Weights of a small transformer language model.
Size: MLP 768 SwiGLU, vocabulary 1024, 12.5M parameters.
Architecture: RMSNorm before each block, rotary positions, no biases in attention or MLP.
Training: a variant of Muon for these matrices, 9482 steps.
Each number is 128 + 32 x the weight over its row's rms, rounded and kept within 0 to 255. Layers, rows and columns count from 0. Numbers have three digits each. The size before them is the row's rms in percent of the matrix's.

# layer 4 MLP gate, 768x256, rms 0.089, rows 383-416, columns 0-63
100:143112133068124168150127112155188131117128163160117125115171138140161113119147138124080146171093113122082140165146108132096138197099167164116121095141141094100146163061086130130101137113107157
097:087186142156143161169171104159131139149108195153070175127120178076106148173135139074104153154137132119207103115138125086114129084155134138136065123112129115124105110131109108126142175153108127
100:116133121179116074155126132088117126080095183175166133183143177109164132157133199142160129134127204131139160110129093072160160136128099124121079102160154170144129132058138114155079085125157099
089:067148141055189133152140110177117097076085125116125108054116142089155093120116113148116138133158148114156137100133205140157093129160130138141121099137143133116117123182064158103130123088126144
093:158090177126113131096110141169123107102076061145129188137122042126146061131125169089127157050129125141114114167083125161136132124070113070125128096105121183139091103096097115131127150126119189
099:129094149183131064097133175076124099101135060116134099167080137124127084124131085107163171122098086141119101103127140150128167157097123134179062179163133094100128184099110153105144148114091144
103:201105133112180158096178141158108230128115112100073125151150164146198112100156098180176116118162158127129160185106080196174171095084160140126142131137171120134121166121136164142146103109115107
097:157118065148124080078127177161057176133117160123120145135160150164119133130143102056101161141158179133176123107172125091202074112093159175112100170081125168148089123119071086124069089124139138
099:156148101127193117163101138149180097168095120162129104111175131140170147106113121123121149132039123115178080137132189151112138092135113115137078172137171093106155173106124110078078112058064126
099:124054116101160118145091124095077131141125172144122127139105107064113152172158139140116158143062098151120120105108101128148133149133128117142143155136178143037164105082135135167085186148112088
102:163157062173138136137077113124126193160150098145105141115198181147139135117169143128114100153103116128070130142153112206156152159082126096101134051083138120130156169108084147157163153144107126
105:139108113143081144147179121101134147200164089125082042103106131144128125189118113112041118104156199119152177134121142155139096138167119158131132126107175155167121078080071142163104123092078117
091:061112120099166121151111086133110174146133159162117127031103191095130097123176060106126087078183144185070090121123120116086153121113167143149076080116174150138119117151133154182126168131178052
095:147158179152118142157078150082099161136153117052143158125183094140129141111137142168127119127119063060096149143150109125123160140126128153080105100176094112098117110154149149086089126138085135
102:108120120089129088159143107093170075118125100136132118171153098148115102105186096109140105143110066166171134145114087153125163114149187192138110133113096057088103161090082160113133096174162195
104:171141051122113144104162184106161081154072130125087110132189169173150114168121128097097107115122137111109099128119139177138107183092145109186118149138135095155127149162114161099117104094120105
100:194169049133074120092178158195158094087115108148105131123080154143154160156142151156119118153183150151202115159121147120109082147175100083123133105122099107136116076125170171110163124138152099
103:133131093118126082122107065159136083125108152099082154146121122047094195084093123073135075138116087118157119138149133081170114177136136107079093118181184070126120121150154086121136109129116116
097:131163107074109082119087103135183078133113100109111116162137118130126149145156099166066141143135190117150154175138153178123115112186160159142153120151126148089109073125140133100132112109151070
092:156157132126160101118141193146094118075091111112076118111100131098157101056126120133172105136156134107123151118115150137115130210134178127180118158115143160104152135125172135114099143122157156
096:141145115175140110119130097080136077156135155093115136121106124133062130147088140117127131129117098140109182151115103098087125117132144147113023140113147172117132119096091140191074128177135133
095:170108113081123085107149147133147158175148184128140170127135163160059131122055183117155138124054076151162168099052146092135129113109196075188068081178092101157111162135137138140156128091080158
101:151131135130169186158080113092111093156135160100165089127154097098088132164105116151080084126153074101116093171086156160146219166065134113126173142171134127120122152083120107100130135122186146
106:140121140137132160111209157085121071098146148114122082198096058124084192133071128148144080185114204149150158152110109098126151121164194117089114117137211161110135126045172076138135132185132115
098:116124125166137146166145168124110181157152118170145120114121108152141177103172147102135106175124135151104118135139115115120116091142090084072203095168140107078179148139166101131179143117127081
097:078121172109104117150088106118135164140160107145147129127134155101154108141134145095160140146096103114105137110143140156159167155136106125136123104141174094062120122103133110140129107119157104
096:123067146169107141112148117129087144057136160120124095128147120164185079130092171162112163153085116095124142150116148127124104138228140138131131116130125127121091165224128142145143084102151148
101:160189094145129126140119098161182124114131109116132096127062066156105134153111163078128147142156066160179130110133075139138110172158183137192144159135139153111084111158187100184103085063138090
096:100163130123089096125115123128070146086140081115130130128136130101114150122137143138144118079099116022125123078176094124107180123160152157073163125093116108081149110129131109176185133158156096
092:200134106120142105079145120150178092173150118146089148092147083149115094158125124115120127077195155163060175162139112135120189184111096144085122182131115216111074109110120120117133122166130101
097:062126128136126092159136132158137080148186173128076143167168175098135094145201100218139094185111107102155029143115140134116141142162137099129112149080139104150127122174182146150111098119093134
098:211080120101123161162136104093144157159111173093133075085101095137135125123049124131151102145072083162128143136118131071129120129110069067103120163087166111142155143150173161130059069099171102
099:159227139132150105093099050132121097115106130052189183094148126135154169128168178106108108085131124150159077090124105116169102126112111104142135109134133123092149171190090150149166098159108129
097:179120157121183080149133118114093104133182128180091121112127073098181196132142121098121098130089129204169097103121112114152114083125094050159124129138116113169124072079098146163130177077089123
# layer 4 MLP up, 768x256, rms 0.09, rows 383-415, columns 0-63
096:181132087091112137156098079141112141131126180165068120129143155105096151116113100127156127099124081200122069128137134130139160140106142097108130148162091159100114166152157173113114060084120145
092:126107117148104097118121102096134144153125170159102115114097093140153167112104169084142084081122051104120133098182115135130163159129118123154166156129128115072136120086145040073089154123137181
103:142175116085158142192107135147143145159179118151142128133101171106090110121113101171161140119156113113124105122144097165163094116098177111096165130078118139190130197153185087146070192097105138
103:149160164121157081120088147121154105095069148132132129165145120140164126134134096118101120096166129073133095164080175096106100122112091119192083149144110126135118093130099114162112149147130119
095:110095132136154125127143039141126119115182138088126110129129121134114122147160132150126134117146122117124108103114158116110149116156134122081179176149154115059137123130130121115155115138127084
101:135164067127115207134085100072159115144114166118112104114095134083166124106076105117158176127103110153178156091146098208190145113184122099117157132068121130136121158148116128169118176104150102
103:151062124141100097126136158148109132100218085148116075187109124097185114123184143125134171127137120128108125121120142168065114130131173122152114087124146111088127166122112144067173119139140126
094:108145104166176178091157137132137107108168104085159051168118187139167225139127131126103123078123141132124115094093188137054145142127159043145145101092096162111144096101103134136107155064146190
096:178171165102137090173137141124081135131194183092118155152208127120080117084093162104179118098179175105143163080193113091156146117154112152180140095140112059140161108081081138163140165167157034
095:144134172106140119135117148071106198129087113159151130115177176147105141093215105070179126143148156135144158156112163104110141112185139185107115075090094142158100137113131109070069132181139165
098:170128127143126095179062118148117098088146170087155110137119112105087113082115162152117166116085097126086132137164176112123156146086166104149183153174163155085159215077143070087129142044103141
104:176161130100193128146083071106097170134100112120126083128136186151088109098063174155097076144104129129125106150115087146109188140121063074108178088179136110088137175106177125132126102140143113
097:128083182172196073099124139137129091079129102174113150132065133105127140189138087192143155173063122159166104117107109149133142133146130161101144144147091082166107092075139142155113084171152158
097:082102150092142142163180031104128116115223101172064121097102138112085186107065112102144108112098083156119105129210142098168143140121125143142145122183162093103176137122144159130120136112106104
095:121100122076203117166129114183092140086106110170109102151096124168130114067129113145185103173136179114093155199123158190148139143097168192072129127085125117085129128099167100196072107137146165
099:097160129124113129118143098125127180084072077121115090137150110157163097168147063155131159143158155098144122183121085191099119151118133098106154115105166115103103139125125163124090133202160176
093:107163126151144149064176148115110091053110118186135118151145186136143110120140116124152172164109155113145147164143110160188175125105226131145122183102184111098141104136092098095218080136181110
098:109118135101139138059157087131133107214117119106170132124147170089137128071111107080128123131162116136128102178130121121178179133184094070064119153125113114177160129141149138141091194172117106
085:156138204151092125124114110134107160124071077145134148185125102142160108055134193151063116088136125145101171193145151186142074132155095072139144119138124140109089172190129076063094117158075107
107:132134134065116136118160172120141082099121125143135135126169148144151116038171170137122110185150157110043127160126177185141081160189119094169098128131130135110195147065148176162103096128187182
093:148140123102198120139159155154141096071158128149119138104136053129133084095095124110135114157138152194141118116151152117115127119126149206136106151178097115139135151085144131064144107187166137
101:126141090093123131220115133076088147156106120099118188085076125124122066143088109169150137126156125148117138108139111124131131086105135062141055156132132084085153142113189146140141125171116093
100:168121170112151093120094188073111086057114143172136104113121155108159105165129185124116114061184150163098100095093148184112111144078071130104137116122113102152152120118121092141125098118100153
101:118112097127170073130152063070163139147124101154146194113085089144188112099161173071134100146149137112111076112130115136145092159105119150154074037113134151109109111182154123136122112092116124
097:167078149170107128122218099161107126058095180054104068145155088157155113085150142125135144049124140085089110102129137127127178180136058148169104078099150139128159131155166167168138117149092068
100:080088087127131190099109128131171081083044148120146125107103160141135111156145165164087117064135204204114107134160144150157144131092082111149181100175080090134058131102080123127155137136105100
095:138121135156198090092155116126106104115109109070101101137134064146118090153113096188093167133093086164159166131098143149106151137133156092084171130026093101139172187126147044144155161183098136
108:128132163117132132095176118179090125109102151135162111085217104080134062115145097104100139170105108109159109122154133128093128166103182096126124146181072088137133092179153121117090069184173127
104:116095150157106106153093165135170155190173158101088124126141125143134136135149109131111115112120169112143109175082102124077156213152076134136103089124121115105149113151105110072092137114071158
093:120082108164114058090091128159132147116130175113182120161126162100117142131121164155109132052066132148133141109095113105158156120140111180165103083134121130090091126133166094155112152138139169
113:156145094168140163173130134137094156093069041077145098090122200130110123202101047084129131054131136134117195070170152098113098106088158191087106104144093139131144166121125118119174128105137072
098:104134118160100131111120117115164091129051150128100076126114119104122120123109114129100117150044150081131100139088150070123136126115092156093108124156064062074114064118158166103115126182108137
099:106161104146176093167152171150143147106137090159143112150111077195102169140129091172118112117098146146128123182102103138081125099143138111179117084114062086154156132120122141109163104123079086
# layer 4 MLP down (transposed), 768x256, rms 0.108, rows 383-415, columns 0-63
100:157068130124092122110147142180117104123159164130154124101083124159105163126122178154128053131123081115119106091104084114172154086131063080116130160060206129136133097118099163144156130092143113
096:088112115097096161193119112154162084110114139112246129119128056116091093222110129068127064130140153124107100161129108134112170129109065153128129114126139107116103174079123102120094153098164139
101:128152143138190112192110121130141145126144190122187161177104165075147130122097163163093141080168148136133123108128075139152134085120176133125091098107175113167124161117153099165056137108141105
100:140146146127125076129124160098164135123100165144120141163158140182136144142156084116131117129132133067092105139149130119071097128067131105163133152116116140122135066089111111136138142166128107
094:100127107124099088142129094084097119118100113154136137115106137164130124110192100151094065136129139153121169086142123126112113170137146125082125175111112100109159096139146107061146074125169080
099:116097155159091176117086124067126164128104199101122108170112154149128110138110093167156138167176096141166176070089126139089153108099130151113141113187141102147137155113127084106170163142139119
101:207111145104047143091119144139133175157168180164078135142132140140159120109141119159201157100096120102075154098162115177100171050125092137101110180144168164108129151097121129134146130078109185
095:170115201154181107141130126124199103110067077163071131186169111154131132167144163138155030140153121076127175077125140126096117130172170088169131106125139108024107149157098156103194173152153165
096:099115073131137082170172172074114126149095080148145141134112114124132141138140097049100178163095079136096085114137125144139131133140099192134119146113157177156143184117140151152132110107141184
101:105164096138128095117099187164123228080070153094163171119086160112119078156175083131120218160138126148163195151134139107099106174150087110141147086136182128086149120158141171148105167143084124
097:120165157101147135124143116067095221136160104209163153190160099095168150189127119127114179090118143160146160108102117148126102136166156136111094086089077088144131093158146160154099084140140136
105:111147137152175149124070147123094168089104112146154180167154168157166159143102106146184134128145148078150071144094088108052148107090137093121147153177114110151121161091165126100187140145182150
095:128137139133172091093126056120156147103117113130085188164144068145108129110164128131131180109088111137118190141069140161140143132100085166089131096158146128135100147135103136210116095067098135
096:131110114142119160122101133108087146194093078169157110127180111146079082127154177151117111110129172088141139134099141109081104150161155068098153143096098129097093189181109110090129150158134176
093:134114097191109159088110170094170089143194158131159141136172137102202151131097120115108101122098083104142160119125104106094106099151108101120136132096142185124073100116128100104180078162127146
099:112168153133084109126115131160092093090163146191127142155106126072112142096178089188133109138096112158141203094149118089151141083084138136121109116141152096125081071120130136109124125110115120
099:183103127136105148122153093151143109140117099132151154127082179157076122200130088188133145185200102133115175133134155118098111124135245058103132111145121101116162068071156125090186105137189150
100:101169123152146086151123143166118132074081154107072164130127069090146156190176147115114109126128155186200089105122103085130117179105153115150136050106146101112140173104113105146114163134105096
096:096123104104198122190149113125158131140188190093143102131152099101132090175135087151129100085096167181184123173153141149126153122164133169150141135186164116154177113112120143105141152141186073
104:115165159103143125119145140075127092129135180187181155132180131160138119083132164113073132166146081070136111176106135162119149157122087102174136152098127100113130108048126181163095156149187174
092:130099165131054085154106070089103176143078105167148143122122162099124232140147148115127078123092164072091132176146107140169161118162135103138103136104151144143135088139097136178113189099127121
099:070121115098162147186101105074134144169076151134124198084123127116115082123141153156157143099087148130111124067073075144142181112138071066102076160110091062133148166116151171182155104155138106
101:161120071127167162117065102127130149146115193113169146152145128093150164195105133062150045135115125054127129131146118138108192167118106141079137158106111173126092084161136089111099102165163107
106:103120109082134148092187097071099094113139136108125170163077069166117169112097122145099112118122181124106134095116108101100175150148094106121094084142194122114130098171187078132119166145109126
097:125138128108139163050140124077057123054074140149073103085153077086159095096103130080140122123112082148103156154123105177130175098109108088107098147117144183130155179170120118142140106135119083
101:141107126150136112058164131146160113139137123141108173122119144142135138161190123200111178098134157147107103118160124161139111170142221135180196143112152065152143098147101089153126128117138108
093:180133074145076129161098185110136106129163161149184170153162124132091092133133106120126103131144161130143142078170169130136103104127150145152116103176085103170143104133122178105104109087141141
107:091092170122093172149163135135083130107079167114184098106159093117134103124150118108094112154125154133091136124113179150089158097069061093144124146159127117128104123125096106102053128177112180
103:150089152108082114147111152157150105174161085110104157099133110120129121146157082070131154137092157073155140104120081130063166202147039139132135085105150107096181053156130090102118160108063166
091:149148138145053152067085101042152114156170157124171125183120124112127166109134126093095168002148091135096144174128123099140132113095069133137149113140140121105165116120150147180148118133099106
106:169192041179146170141129146155109152096112103082088087137111203108132124162097036119093126107107073084130122092187163092096160173111091153108101124124079172175131163153149106138120060160116078
100:131125123202111114152073119050148123120067148098104151137105094124125175100101121121122127142058144127228178110100125090102180086143177114108124113126180075120150120123203180146075061108185091
097:188127137110140159116133139140157123091192185100103143110143120092111154125180225130100126140097109091058129046082115113138157132053134203069112134145179173115137116136143146125123126133136178